config.toml
norm_place = "pre"
init_mimetic = 0.7
beta2 = 0.95
warmup_steps = 200
decay_fraction = 1.0
Each number is 128 + 32 x the weight over its row's rms, rounded and kept within 0 to 255. Layers, rows and columns count from 0. Numbers have three digits each. The size before them is the row's rms in percent of the matrix's.

# layer 3 MLP up, 2048x512, rms 0.0817, rows 150-204, columns 128-255
101:077165108138143148148151040105131090132059141093089104108124133158090109136147092143153114143112126137120112151084181107185131093154161096155096119110144092156114107117100087119125193171175103134166133174095158121119109157095213166106095097149099061134126169117138125087129155138118185115180145075082105151103114121126166180110159115098144116121079133190096117141130142184132133190091
105:102122140162174129077123182112133111148049179173112133109176074107145146068140098099123113100109066134163167133088073155116080193168067149101082092132130119112102084147044065150138172141160139038112177107159147162148117157135130189124079125079151130108153145165110163099119159114128134103170099106093120157101127118180166148140128102137092153102038129137103170126131112128154121117084
095:131168130167038129118184087099126200204118193129162153128125113083125067099113113117147182147101118091170180089193107103143122084104138113158088116134178136141119164174114126156120126157125220191110186140134095101064110145135120186076181132102088141119122127128142077158184173081133103116111114155143149108115137104146088101116092049117110136160153146137095191140100110130127181086179
099:183171097174100135164160147085098150072091135159090131112182126047117134091173146114103090118079098110130128136139107065121080197147126171092140067121089128142154108111184137129141136143133171104171092112107137147114117131112135103113109122152163139120162113075141090146186100143153077114102119128157065113118152125103147094119138077134102107161137107160106142156160094120128144138131
104:132095191081128111087137144124142140086092103131170138128079123090077154167078087122179150149101098131148110152098115143149121155123134156066083143192081121122150194108127061119131100126170176161077139114099129167110178178175096126124118204131169122139121127128153154106125139139136078135143147075123146188122111071132093143108095109108147184101134135187128126116105136175091150064104
100:108147164183109124121092149126114104164189079123135076154143103099196093125109114102086156126155144134131122119153132096129137105146098118162120090201088114105153088156094170079150093084095171133122105119115136100152132130110128105122094132107162181152111117113115197144130109124195058116137128123199148166109123133163130131119117140084111100112184152159168131102035087095126119087141
087:142126128136198152154153111125104155104168185143102122127122109136039111138095129147133147100145119068106141111190063137149131119119092133118155110144174182211084147122039126118142100159101125209122150145139084195120132120186139146088170075149131125157109150087142100170094113131123162114086119068079167112131108038094110138114148093170115123148121148177111067188115116168167122110137
098:178195126103122164091124133142083129178105184153097101157093136056140137105112107137170134116140105130188173079111134114110174125118094116146138133109114159078110081159110144133135175138157166124143091133134140149139163142178164153056095123125077144165138140092138146090159116113101153134148165106123120106130138067118119084195158109103112122171167140130095160151131044134165158087116
097:143149144156119113167181102172127090125111111152123135145174198079100146154131132083134109148106112113182092184133155086142129073138080111114114102168179149137121138085160140106120083151113133129103100166154164061138150082088113093140138142068127124084099200165169115058158127186146138113083139086157164131126115100136128127112145122088137161083139132095083145139108137079110150147155
105:150170098169105132113155103152123146078100144178152134131160160127132096127131095119114111111139120140097142137096126133110117134113115138092139151137108138118151195138154096145099100158129129099111088164118159172100145102127173198152153147085116136096141105165143073074107129109177116093144163162091158121124169074097103144109107070137103075097128142023147161231145130116130113146082
103:143124062178101205161141172106119073139069109131154105070121095173148067162173129077135139100069173166159177101146149140183108139117208077112114098147097129133112077121124075135194107095150163117129119181151171146134128185136072126107111141159132122119154074076098132097225142115179153157091129087209101110163141152118133154145170098135116144163147078133101099163102154163129175132065
091:112051160071108080100156186126105131149090123064104136152112109179117077142116141140157119092177120092148116118065142100175151153104108151103127157173131120160155140098128176156109108130161143172155103095138126127163178124112185135227130155075130138133113115122082142147110082071127119122079116123107094106148131091147082130185183088169115135134158120139133059133158156175151086154148
103:142177135145135159063117116143171147141123131111153156146113139171144142125162136164147091094112137123132212060108134070133105151134139108197127072097129144096148117121096132149173155145129068124135120172125186100132108098218091080095151171137141128077149106026119111109165080135149128095061147133104135144118145145123084166141149162182132137174095140107186049184129182156089041100076
099:132088166141094145053144107135109097067065115108144150103142148154081149102127107151116114122138150155097116164218158143179103177119123107079057103148164173119097180145162134093122160099167142104108140134134126114151106160097108138153142168132149134133143152153096100095163060131127136128120101141156108154119110146150119108088141153185108130134113110100127095197082114102100137102139
100:131130130124156133099160080163122129098120126114171080065166102100155151077140107161092091087166112175122112149123168147158170074091158113125126120059119150140103095075116118153119130155148126169096173150142139161157148151080083119142130118069160119146189178106109119076125140111143121149124178170125093129075051118109156122150201154105120079120124099132179124132191123194125116138158
096:181137091164169124146174111165078131159114231131153116199114160137131160097082114129143176082112149115178121140134141143119166182143068117103132095117133126118160130117170057111148137164184196100162112077069115169131153085149167142147120072131126127149163143117086151151126164152173144101114161089137133150153118151147138098139096098164114120190178058085125155161107084141120166147123
109:150164107086134108151187131089139198151159074112200114136105156120106168102058125019136142113147159121127121157166127084083098115152088129189084181085162128143060116106140132109093091129103121182182093113109129140152140128092105141103189115152198097131063148146146145104084136150122123160174142093131120125096159179124132123141100190139128134071120104173142130110195147164144138131116
106:121106142116141167112162100148175103092120117116177200084089131085156185088128065103116149115156091189175158089153128120172146142138113123094090141091120120095147137156073088074086046163126076121140132173120157137095190139139199159122033144121164120133122134158168150149137128183091134105136121112114092140189145099093132106171121116126142091123098138131126132146138131209076132119103
099:107151096146138204104148126092114099086136191143096087104126098141162108115152188058170107151175154128122098136126120154135137123122162104127107104161088128064107075179133136174178106136102085050163035162089145154165110136121227048111157126125109118191080115145126139125154136106154075143135110112143099116129138151162105116141139170158149145144136138140091136160112121073124142116104
102:132163121121123082112121143109071083159100143078071127134145133113148159117109101120183140137140161165187158141146106176068161090127134102137106111091133136125125182137109169107139095104115102096109163129140122079108134128172094116154126133151100110149096098176090113134101043107125107091122115134150194125138121135136146147062139125154165143150097167110136101095132134098110081121129
102:139136102119173114088133138067154118201138158114165168149102116138191117121244095133164192117113091113094116127075145134059126119168108102144112140148148159130117138110075139095086128133090181119140162139076120063134119147139133121126099173133121159145165081098161164097124112141114130063143099137148076141102100119145148118159119113096074090122062125085121144131060136121166139151105
103:112105116096116157087126105130113113178114085128081115164170167113190132127093175157124154152099123149117167129155137222132169066071137133163087093145116163154154123089089146157136164068118123165201145090150130136082120120152079108152120118169166204159096138143122158177111162133170130096151179158160170069046141152138183070189120159120113128166101132096096106100081157047152126148164
099:117141125126096129140188093129083154072115109121097116165119092168075114146106053111142119148102168171100134168095049167171146126133127132112103170088092138127192155116167210147112078146178114092089107141126172155093065068110125097150159084099101131128161149083116152060152139092141071142120162194132042231164136116120107136143119115128128152050119139132113140190079113091087137156155
087:135109070155088086123135173119139128161079140141129092102087141112118088122148164134154093155168160157106130147194083122159164106112141160108165069094162143187149158079139052156142139102080169097112132063153178132187182060131088109154135129087077131103167083113139180215114075115100186149133097138089146099176119177122056132138121071118077107134149134131131217135096185109134120113133
094:092186114132195183186116101211149159204072141197104088144125089123150114084200143075079165120116125101144130101130100203164171109114200059161136108087148168194078130123114123104115155135128143137130105071138133081078161133097101118115067079149129053118094140208124114106104093109141104086117158136108109116121185190140162175103156118152147167123094144136074138120118129076140146114137
101:141131117141104139154127135164130146150125250142134130184100138163097143164094156100110129099109108134122084093168122130115119147157186087154174109136128128171053145058127127126103156118177099114107139138068118142118137148128168121192133137148085118197157156166180179160140150111187122147143099129093146112097146125108085126117165125127086122114092118134076080163163128172113130078137
099:113090067108149103157117126104162162155096106086079136117085101150097108115143128113101155164112096129133117054134106147124081092159125146134148118170163169123106146083153160166165108157112080126075149154117111163120077103125148169137152065145119173130152118182154114069126175134130124143177098163125132138131156181127096164167102163101108113119091113101083131087179111158180120105151
096:142114166139090138180161089174152134119169135156105119136115100125126140164163120175103143156119155113158092131150107114097118125113053144126123142113108120143094151174128162144168170179130100142166138102169149163097087136142162104161139103074163114087166199108130113137158105112159117151166071142139093191190133139183147089140082175152117137149043104222137124175162135158103181120171
098:107178043128169124134135096141169118126133132128171153174107160175094182114111139112109147140116130142072155124106053107133115097149088181106115157158078111142190199148079122111130163151140161068135116142113148131094158088126118132148133140132090074108122154147134132129135139173105064102114101106139058155153160144056134147177118139112111128090109110063176210120154105136103138121129
099:128130148079143114169129159151116121083142074109145107107124125098146187153201103161156154112138105146086169139096107115096124175148161138078108144158139114077108124179031134138124119102100103153116179118148150137135152118088149142091157143142110203125094111082134137161158156137170101138144157187145125110113147118130112124061107157068122097158122103122111165178129109081137146117090
099:126173173094123071134138096098109140095083109156148131156124152151090162151130103114152116153123089121068140069109107142082132131145123099134100120080118094137101082115145192135092105182083125132115104109139121118140123140158123157100143106143120157069073121166094130152134087132034087181142101091172115145124139102134156168160112116153163099106077126152128130135094110101130133146119
092:052121108180052178111121189125118110126131067131127140158098149072131104191119137095120137142121146159145162108090131133073104135175085121050143156155145176118149118112079139125104130113159110110167202154101146144051093117106206161194133125127130085124131121138110015174119100192149188146142116160092145141085135072135176172103166125094158117255147138143151153142115160080137115138162
103:096192137159177120129131120097151094119106136115140115151187093117111103172108117088146119128128095148099129163130108163071151113109102079138125065168153160096123094174104110128153047173077076094123140127115129111066133130161168158189113164133133060158186192117159096184124112101110129078163128129096184188145159122120140142186133121093098109133161102078137093133180151133162144133122
096:118110142084126152185182115136141159114134128181173144145144061160124151084146110148110115117152153122155161127168147140115139146162156125120130095202195105082132130094160083146006127140184179139084136109111072071140167065161138143134109165105102172158175136089085095139183164180155153123123105087150141149108132094113167135120134137133137136152130104110124137097055171182098125157123
092:135113104109137160188119158088137151149081151144096136086107093147142058105142134107090121084207143068097112081134139176114129155124096089151099124105124169148134135194141130040120191134136126113143107122223123110084132152137143111110143135119113153138096154107157129137187099113185131141144156117115136070118133149099128143131165157147115060113120129101155095149099130085107111151197
097:119158177125103117135196064115138196146120157125132175115117105144093107131110134089090145144089173140147092134155133108085114100145202097143077144076124127172110112140127119069110115136130171125125183079138188105175064107081143111160105103113074107103087116138167078108107186169123098206117134208146067135107110133181091149133192151161138121153136200142127101133148166191109099084120
106:155113106121104115152119130164116081137162126138116140115180165128119125132109160149135102122192178079109103154166186153143139076098128166123175089145108104138133136084137081116112121143127171161147162143173136148103119190115103129197163067135209133137083132088137097124125131187118130098113135107116160140140153125132102111088173178137083114142129156093073144118115107128113142134140
095:089132173144111135115107104119153137131130136102071147086174120151138119103189067092181099172186132082081133095079116140129156092147131142099099150146099083147088156143107198159156159122153112128084099083103099086102059121141053031166100136110036165169106124109159073102130166085145103127168131148128121066101171095189142127153152131133075084130116116154105129123104157110047110070137
103:115080158155126123177129177113194140138147154126119109158163100130138073164132117107155074209128103123101104124093060055156148102110093154190170143152152128154203103056170137135090102154111149113180181084146152113141187114179202091070112117158136146169141130136145182137106113094178108110020096118138142151110127163152122131099143197114123086133129110191103121164103101146119134157089
092:130123134104122133098105183156087106155122099131111132094096181139177119144128180154166097135150050146135142100177076152111095147167084128135090091124169129141169095166123119148083123141139141112074190110150122117119057107140147115162143035149134130109066079133160107112132132132118146099164144099135149140112082071165118123161192133135090151072034108151093184156104109121143143152125
097:118112100135149119155152113186133179128061120150128124088197116117126078145143100127071136156133090135163146112112137094159112104152092082150103064110124108138165128180054124154173169079140085116167171115132160130155111157129145170181126150163070124134102181165141153081088108138086135126152077106154118131116194101108081137130132127088171075128121111162101065156126121086170114138126
102:095125119099089094132105138114115204109134139104129120142140129129145108112149130073130122144145133170119153088123065140128117119179179133136149150141115118106150140100120071185143131105148137147161165124106115139084123179113091129157093100142159100106145101075086113119113116075155108169095106129144110141133132184107092077086146103096132136112147181135141088103156175132128136109147
092:130152112190085136122098149208143138151146089120123107093105122105131166138126101154107113121131127126096137110163077182142176136110107108142175132166166114165143151168131155093148120168126095099109064146169175138122060118121101091196106163170126122152151152138115119085165141119147139099118078147114092123205161183203168138144122097114112135116135038105123105128148125127079142125180
101:129088137111157170081078143119166094138122095065192132180099080129124111098185136153117152120134086132099183207121091120105125111151135154102162218156142111149149105072189099222163110154157079124115115115179079110103110114127139132101105091120088152133135110111142139071119160185147136216132070120140172159122141120141093120131112095152146087111096161097182115094131131179103074107150
105:188185130112077161193157131156118172100052089141092192116108078100139110152110147107104124136115120108130075113127108107159082104084141190126111122133128115118165189099096085098171133120082165086064182123096140145113113184062091104192146173130103123113125098114126156127089152114119131088172150073146131126153127059079079119129153093156118146109142139200078149108158082117146118116121
089:155146160166119121153110108104139109142091149155084137101092188156156093217172073104140119153126155151129205151124087155104072127128103095138105108101144141152087136119087076118113142065091114104143130110127092081143105117033191184146149154149126167127121099150135131096213100151111140119158140114116176143113131139117096131165107104155107149155123105039121151104090168142114171134091
109:143116133152129134156147153136104122151122069174112112143114115080134098090121097133114119129128141097108138079136137158176118111146225167107115077140159111150158160124105146115131137136084106129175121107151098119198111141138141146159098154142119132139075141149084104124135139112176082151107103088139079141071125119158136053122088156089127085179135221099197085099131105141094151107164
099:222155110148184134146163137098111185100164190216095150079144122165104117164089129107104099133169131142114155152106129117147112143147178060155089138161122062061105133103101106090140122070108101127117134144115151148138165138067177118099213113135044215130139124128150197145112090150172177144157143184132088142161102079161124126096154155114135110097157128168126118074129141111149134144121
103:146091122071140066149114122195143111134110106067149185173136083138141136101097114111140125080138107044092109111113092128136167070138151199160118100133167167091139139114143106115183051157119124123132161107136095097112083130152137149060169126170139119084144143147104182085116170156124104122113165164114139112136134164131184095198169101160113108087148144101125153165147109129120134167155
107:166142144077190183119141163126105162128108106126111129168163083160126087108140078138114089110151100169118077164114157123164143125134118142122133132104105105087088142142162146152080148171204125154153181063102112174121130099117102154127143078158104131105097141154163140084160158112098086183082093116125117208153192166176214114101099128062166110080174114102164160123150091117104075126160
101:160188126095122086178121114118114115131204157160129112139117107063148119117121167156149114159091094190121116156097157063109119097134158123130130093124110118178156125169084120088114116139122162157130158116139111122131101232120087092153151166090141148178131115182164116122128202076104160149095131093163106128154085120126157111124161139078116117097135088140092182111176104097130082114145
100:124144094135124160137087072073115086125082152111152112121146092121077098115130137146110151093124125176101143177131091120132133144180174033117121140130096147132143129128186178148090100143149146084117143124154138094119096135137107080124106120081143101084083154103113139152183101168083052148129153113147142142104107147160082140185165120091092159142126121082130134141126122154165164096090
099:152130182140108142168132137106120143076152128111166103138149132183149126153067096124108129147089116086135184130095078137171104124104118123150129155190102127150052146135172089128142121123136114121096123112090110077069135116110063170101110125135111150053092162166138122137187109116164134130130116127134126174135121125172104125147090206052165124140088091128064132162150157147089158113153
098:155150157114150092194027144140130149104139206118120145130074168135144113087123135128116145153103103132127133099133079084142119135070101146159177162138126130136162152112160054111160144133120065139124113121133141170105136089139119118166141140125150162158064066128084104097205192120120091159155121158198137125119069120151135142056095125201120143168068123163105076092107117137096144050188
096:130160131113090161099112072109118144135138130023093166099151169114133111054128094138154101151130140132107097059118131113094161120085045135092142120141140121178174142140136120100094145117063161164210113128186176159114130174097146074121152094103084143101105116133106217133111142215135154132121142120180144131131126168155138084142143162135177104131118148130092149102164118088077143149165
# layer 3 MLP down (transposed), 2048x512, rms 0.0766, rows 150-203, columns 128-255
091:140145091182138146124099140153137165151137147146163169086184133092163135088177142113119101076103098103111117105149085125128152171071149115169168075141116100097143158086155152143128091119100141150203163141095117142124157078061074175167152132090182163112147129199120101119139108051111094118093139145129119135106148151110100107135104162114098085162189136150146112120150140122116108154180
085:148121138118103119139108125142123126106145185076129119131156176108139160171109137178103134184106182157079070104164156177127166154121202163089085127154115145216192169136140174126153077103123062168159065141074122110121128024173088147149141094168119145170110140121141120107095138121107132169177115066156212125108141155121180137099129151085135124089195178163165161172138150123141103099127
096:176095118097128096145128162115132085078113089112116103131136113197174105160119191062076081111172115195142092129075124134107085126172082146154171125113114177085141103126156150131127157168117144086117122164133159126128140152131179089132113138161160181099161141163106152079095124137164108097094130184160099131104156151108121145119211171136126110116103156116126097113184170119123099115117
096:161147117102126110084110169160121069124118129086131132121075193152129138127110080164122165103107174177099140093118117088153127061094140068182123153146128164136125146190098115159136126140172099157096129125077116117105157111146121129146122107163064145180118155127113107119079137107133137095137101102107044189130166132148115119126155140137153096101030161104108103129094159090102160162104
102:177141108164157125145112091124222112141098161141164066132069168100115119125172149087138147097119087150105181165100122154081148122133081093161149162134118117110146169134126108097160141017091095190121123112100076145150183090122172152092130132094017133140110194090121119138115102089151067067076129152148114121145149113091127115137116151173108128119109065155144106154130116137155091098070
088:146099118144133116110148086124117099139103122179073130128147130155114194120174154147136089133099126141101142119130176217113100164130191070116159100189166147155135094092092101136138168154112159158128070134096135163108131123099143152183170108113126104144086125112130128161152154176160144140111044125134123116099114129120130107115094069139195128115085095058086129139182142148178161130158
091:152082106083077146071172123113138140131132139145166108121144175122184101128085110130138088123077166126184115126092121104145097074090161102098079123113136126120144104110116138116118125117129141142124095143143101091137117107064152018113117114104133126166165090126098084107131159151155108088150056084109187123097173179092119116162150135084123115133130125132125161103158154112145119104094
109:100105175086124152154058136116147133116112154106120184128085122150168098158147112055160092096161158150150112153120132084115159093092137143150141127141140169118091107087106114146128178147148128152090132103127146159189101096155163125063122131142135143105155168081082103101157110088131147147096203123088155114105116138195106132169147147134169126178190127076052125140118108091147150189144
101:142184125173171125147136140109121190140174180106141105099125141151151132090077146156106122125149153147083155145155141176109142153141182098144116175157069079111088171138064149073219144140179138146154154100054124186106129162169119198110076115156105096113138156106133164137093180130083088091125124126167128131081162102126147109095087134104122109097129093136153139113116070154138053109146
103:062104132155109139122124087147123100161104143106072144065155133184108116091135151099117084077132113194160043162149121145162173100096143164175153120136175118140107108098131133063108090093167176112122124079114086158122079090047098091083123123118155164170082101148117142190138194154133107119140210139130137216166212135138125109107131092175114107083101109133118127163093081103136148117088
097:134169128158169131064063155141111207167105133108106161180176077091091114089083142137135084144161079152075145123127132146158152083148105164102118143104165118181107151164122137074110098147125130133166167092133078137180105124087135074187096155067130086117065163132136117148114128098129091122148104108033164104105137136121103117106105132124126146138137160161117150132130080105120141172167
094:160119146105145187158139131193123162109170161133099160144173146140140087130156209149082119124134110102141151087154131133097150083130100088199075104168085131137187113141119126138201114165075064094109169168113097146143139112107126075143091105131094138214134124145129155131116148086131101101133129094102123135167139118088127096150143116095105153082151132112192168108133156131084117115134
102:147139129109114130141083113163149093137133070116164179145146089150134111157060164203137169135110138093141099138100119054126125152179134092157136133158075150155120109161152081133164184132112124121143134107107121148074138112164157139033107117175089133129168162139110173094141137132165078124125174095097154092171183157157100186107143122087085100182148173109154158097150129167100122170161
111:157125154119138155176121113157122194035121141104112151073155187086098120160110095128214112109090110115153060137188142104131162141164127138122097141111118103100126134188151116146157106142119176138172153138179109168165218081179136113178112149121115200131111074091117165064166168167121119098140134129153133137187073108130082147088114096104125129147099135103111155170122139151130137119072
096:124150124124151128101068158117153149122131179064088134175124097098149124127142068107168118111135138112154161125154106170146096148147080154090111126177100104114143131132126105096141110118173059142177044105116108107094149086147186140128137104156107109140090142158088118127126133098131111127137087088118138158068137158099099125072096116199166104168099055169096114125060095160108105160128
092:103128108123122122111107132121090123164152065113178079148130193103160151149169116131173117133076074109165130145147105087149147115140095108131103073107133154139106085087093122179105147093101086110120146115161057144127137182117122126162128172153106091141140140099156146141158102091145145108130116054131119134082135111108146116151072122171122093123156154128193085110126178128112133127103
106:093127145178141149173102157101145142107115225132110137075141137089096167142126129150148173118103182144110119094178095104158152137111118099147147157105086079139121149162140180123105133180177143175161131125104098130161144155150093134113136165126183179119220154101163105168119143190109181112212101131123152065130125100119141096132163069151127085114178133176110129136126140136118166133088
105:134135097148113119098139184103113175146084122155132161068128126080144135137172178117065108179192123132058115159181160099154130169152125112130169203130147109117136122131090126120101163132134145103113140161193103168150084135100109205170088096146108150116132155179137144169096093129099173101138130084128182116129130111094158090157066068131125075084135094120108134132146101131185136148053
104:128147141137108142165157163105194120126184143129085137066148082136156124146131132132087146117158125131182113097114141131096163144111094092155140136149176136130161134173062153166197095115143128121143126096086193112130149085155125092091082080121165053138133095158096112126149108167112055126129076069109070085099181145153101133124122130125113052100080125080185183146190114070144173110138
110:138112172161053087178077108136139114100066144107118173144137096076096122108109150095047133109111105097148111141164110173121165105142143107131109131129124145097123131159082138144086125124076067117147153161106124163128089093153064117165103173091081142141106120130159076199088129137155163093175104189094123120161127139034098135095132116150120145148162132128149121130159084135062144098100
107:138133155162097173159112121119092146078164128049123121134170113174152178154104138119113139167144135137165133104134116134123065094147071090129135049089110129115117096087126113118136140106131137137101126195165118134151169136062143138123158107153095102118081065157120115102166136155153084127082080112098160100155160090154103069137159142084154147115212126171096088090123127103142136115092
098:175107161173198136168107140051104116140121102122142138101113110136108096147103138098128170116156155134163137138089159099122112220192151100093128082145083139131098108149105098055090038167146154106105177151115114044191193166144164168145160117154137075100153100113127089089125132146073165182130138137103110119099107121143088187093133109094096164051110164156101145096134087120089156094155
093:114167120107180118159113151084145082181085134207166147093107134153141169128136152123116102112126093060150134123193139129112088169165159079162141115114124148150087113168098089075125140117122159118131103095131097155178159105178138117136127167137109066133111118183122100184132154120087147132099100089104097085108077120175166094082158147153180097139122097125170136125161147150097144063099
096:154154173074107126139156117159111143081068112149146155160127148123160146180176080130135181133054144164171148120066139165134100140118115174105087150139102175102209190143094122173135125143151130079115143128092156071138126187151174126110114133141161096159057081114155122177073120115131134120131148087138111116154155123152150164106099176125176160150108145135139128097128094151129134146104
099:137128144148138089164065098221113164132135099133127151182106107129159078116090154135162097101138111187055106147179093102080155164160099150094198111138103069112148138179138199127166090097139151113156166119146139075113083175145110148115164140187148146116144159124129106156101149094159143192151079127118151155139072117141119136123132132128131108154025174091156122144143100149147143139113
089:140170124142147150128209119093130131080113081176078152120167140098167125125152149084166128150154087107132141143113156093141109098145030178106141123133144106124209119183179140103148081113094130128128154173172108121128078083128095155143152187112110157035118094142081134098128108111139140149114167087193126136137107111152155105147121149097097083127118176130145177169176130096203093152129
091:145142155045113184103145127119072148169150145155127073135144126079124129062131111107104121105128127123139139189161131198094133090175120090099126095078165134199160086118075124117110099108089114134152143100113149173127128178133093056157113076116142110088189143084094132096100074094171085111122193122156174107092108133063175074138161088166131133120124183120148108138097156135120099058158
102:131079200116109118103071121105154167175078098109164092149111180131088176101177110170132139151117155124137145110087058132138127170158043150145102092112151097108160110205134133084144136083171143174098109182141132128124102054108197125194096143099059126058153068177147182134103174132093142111154165099074120075183094157161123104127116129116151142100137173164166138111135083166068128097098
098:146105153176088113163154138130028126190139108103143151094104045154127091189165140123123090155149103095137134121142144172142089149123156091163088091135182151112120104119112109119145170160120164113101117091151165150113134058195109192123135102156129215097133094094104130178157183088167146130104129145191181144095151140151116142112099091153140099094156123167057099105177135133124121129105
101:155123108129159168120161111142116121158136134159150146107169125127104085180130155080114204122095133128076128103131059113145143086148092183103133137106131164129188120121126114111068103110105089102153150183175157111111135133120143053164113162105071174122158138157175110136069133138093164081126103095103139141098104152158088145160160136215134168052142158145142131200144182126097149072143
101:142116077095115197155115150095071157144142156077140139111044100107136109107076156156125114138117181173217153158120115150144146154099167155131192094109132134164128149083130098087124153117093141098076134116127139112068093116118109119170159187113147132115161107087150122142136159136157167089092113095195104135117084109036144120125132133105133109146150112162108097102089122114141123145126
092:136145191074105125129120159157102136106103101119096163076130157170079128156152132169068097120111124107129132202148204122146088135134082098110165074087128108120095136163158078135096097113121115190115132124097100145231080114186109107152112155131126147098149132150148143110185134084135134124152117086170134131064145148099083133164161128165148144139112117089156162168156131118138116085101
105:105124150143155146147176118099097126102124156123109152096161128069163106119112140097149223137127139093098085151101197107111118096129103134135207105208105133193100133102134107146134175135100157079129159064116098122145126134112140149193091118128157097142161104163095143115108151137131164114123141105129087125108127138135109137133112098130109151151105133144093105175112121091089143134104
103:113172099130184143110152083134104071171126124126134161142126138104153090140152101114167096133135068127170155079105151156095165134109118149160095105114125116101121095170139124148099138119105132179104162141121099123126178067089119224107182140142119106126068066135198133164156135121058161187124121142180125146043136134176140079108125063144104199129141186175127094081139122100127135095112
093:096137165109110093096088134133117083158176117159158125148127162125118127187168101171156093170110121159196139134102105126134142091103101139123118098159119111049123165091139115178117080107109149091097069169095159149152129108106099108147140118153120077101167104123113137098088160174104099158162100119137180128176146157129150081162101097122119182155146153093102163096135092180126159130114
100:160111102105123121159158122164097127120173148093130133151149138144167135093125153162082133120124154115170125195145130144144180094154113123134137097190150104094181126163180094140150097118092101073069138147106092163080146213156131185101146127139118128159067107120130148164136128122155157078167155143153170144124121135054150107143089166113125153102129040149134093111085125158096082131078
102:118116078180091110074097099129064180164163137090124106123104136107190100181151144187177119153130091149143154132145143091129113126133176113105117117142078105188164165128122092137123120146113145158123166150087162098178098123106149104160095097099142152132133100163060134133078015141119113115161095128124133119116127140122098127187112110152056116116095104112109076147106176148103135141203
102:134095122095142149127111098096099158119157130133167126072173149034058081112086137165174150084106113140111155135125131026143125114173188125157124152142082103133123150142164131105161087141121098088114105095090150067120155151045135149105140091103044177148121127228090171131097159166120108110135168134129180093117127125068137143116151147045161103106113159122156118115087193100092122122118
105:110110115132129188119138159086149132109156142106162171160179177113180162126125134137110071141171121147133099162139092097118122170161069138080134137097089175144132120051170092112153118098138163127194158156088143088143144149168078145058128076146127166065108144100128171167149143129151108156053147137161124106156061093102091129110060145133153085186134119129076130152090183148184120141130
095:135133128124115093049123073148198151112158132104141124112149128148089113146127119111121132128135143094171138165111100107100146132158122135134110086087153111148105105104215124156155107136096111058131075063174111089104165205108103142153091159090123132125097206130107146133093154148080140150134120175173122141159141169187112166106081128108151093109100179157166083169138152102145111105106
099:136145151121148128110080090151139135091176148129074147054136120125117177117152127154140118091147182150134148151160135133097083080141133175133096121145180074085105067181176136092167151118135109132114100143118089093106133159120116109110162084118198109197194076102111122101055109148107110129162140123049121105129117221160233124153124129116113075167161101087104128135158181145136086140100
105:135106123085111087155121082172077112194160165173131148124083139141132117177177152086171160132188126145101101075121093102099169157097143109133151189162098076164153195082119161103113106145143155151121146126059103082143125136130164113125124117148130100131082119118149113121140141174169089128130095207112150116152119119126169080131099098151104153142084142119120121092209117084145153135151
100:117089104089170169061154088109133185102179130139145080171026043159094096119120157085133194114148100161110134120110131117145130082125155150117143143078090107087100100086154119158119122139128155205166147087141137147129129144093237148159145105143137155124064171085187160126167124130073100140108157090078131192118113151064083155127177097184142102156113138167120186197076100134141122127088
093:118134114157108090161174104131097109171125113156108149072155137117071115119090127131156074133121160154142085060148175105144161124118108110136128090151098122127119145125105165072085175115097163139108114095100204125135152130131129128135133182087167104153125116127107104158142096088151144068148191169149088083159128139132171108109118187099137202139141136142061111113157094065173175157092
104:072146128129165071141110092158123122149131155108128069179086143114120146192076132082185089204118122099139146138130130179141170082169086106180119129180137144125102120111044101135122117149089099159141101112179099124119099131110089113090057136103138165074150165107088096110151107057121125120158119116102134090123133089150183133141094175124120117099154112112125093116135147154094149157102
109:123109126151119204136150141129172109138088126097141084143101160108105150133111196151114143147139067154124117127119094078086117159160143049101109097104108110116175131113144111120185142148127071135172119177088151194145186105114165088146129092084131187079180153120099158107144173152159104164152030082104129121126150083114162103165167152118127099134095112158177134194170111099101132118096
108:129142167148159148126159150163199081117159073125120150072158145092121142086133093093178164118155145108125165167146089104102101155140094058127088135163110066062123168116139144143129114111123181078062197153119115136144143093141085122093194096120146152046157090124131160089170107078130136106164165215177179133158128119176084145154172175127124110089142084103128132182104165112115128127031
088:067139166145090057132084121171158111154187074046205103093108156106145169145123141122150122119115173178032046114102118113163162055088132072111165172160063157164137095111173205147139150126171165093152138088158144080078084149163161149127103139088113117157125097123183134102138138124103108188095124140082161079107159137122166083146115042108113150151114117113132098134123099140168122125217
099:067130129149138126135106184082173112152109079155152056127183177128100120131121158092076134152105217125110119152161135149153093148180102154212098123151126110146076095094150130129144143098156102103135109123203086142134130135159190119151115175138127083133074166141079073140147154090065135140132132139092107112178120119107077129087159145081075106166099153164088133141131082184142159153113
104:089122103129108093126144057120183110151142138114137131129116183076120114162103105111104166088162166141143137112139167135113117143141150150158066141086144118160103172078085146142120094021116216141085090173149104130136154123183090130132136116109161135104105079173134139146068118165164145135148107114139159088113159105108141075111151102090077186165064074146109174079040107175130066161160
099:087099083138102120097091087124146144168134108062074133049153159141071149107114098143089150137171144069166148080187119141114107145110180140077135151119124117097099089107167145133125133069130147112108095141105115172136205062186144109105111098114137150125109152134153104120150090158098154136105138140112130120157109172160108134085189129161137072120116158056193053115140209084168206205157
105:131139115158145101129094122167107142072124125147150156202100105154147146093094111117133160176160145110096120182126097139153080111050163176093101110098092071166118091149106089150121118144173083143102141174119158142181123140116181142114076120110134117128150128179059165124144132122147089077136138188171200189158131144090077115109170113136143138180025130128087134102129159153144093124096
100:083129122132093127145135107183122086120136157063147112078140141096140149104197155164166105107105134110098072125135186124071095142090115089176116134117127133114153123115131098156124171131163148131173089131117133149128119096158197122165126142164163124149159096093084138127081184121147171144128129131138142081177112135145177079142141115118085099118164138124099098094140149093151135161133
107:138119103149196108083145077090098125123116168124122137089165160112145122136158140128140189160120100102157130130127125156137107122127118171131193097156167215155164146149146095030117162110136178104177105169106120178104157174117076148114122104117144113166201162112116059118127163106176109137138084113138076083156112176146169116218152170173133134166186160103118114148057150126154102138156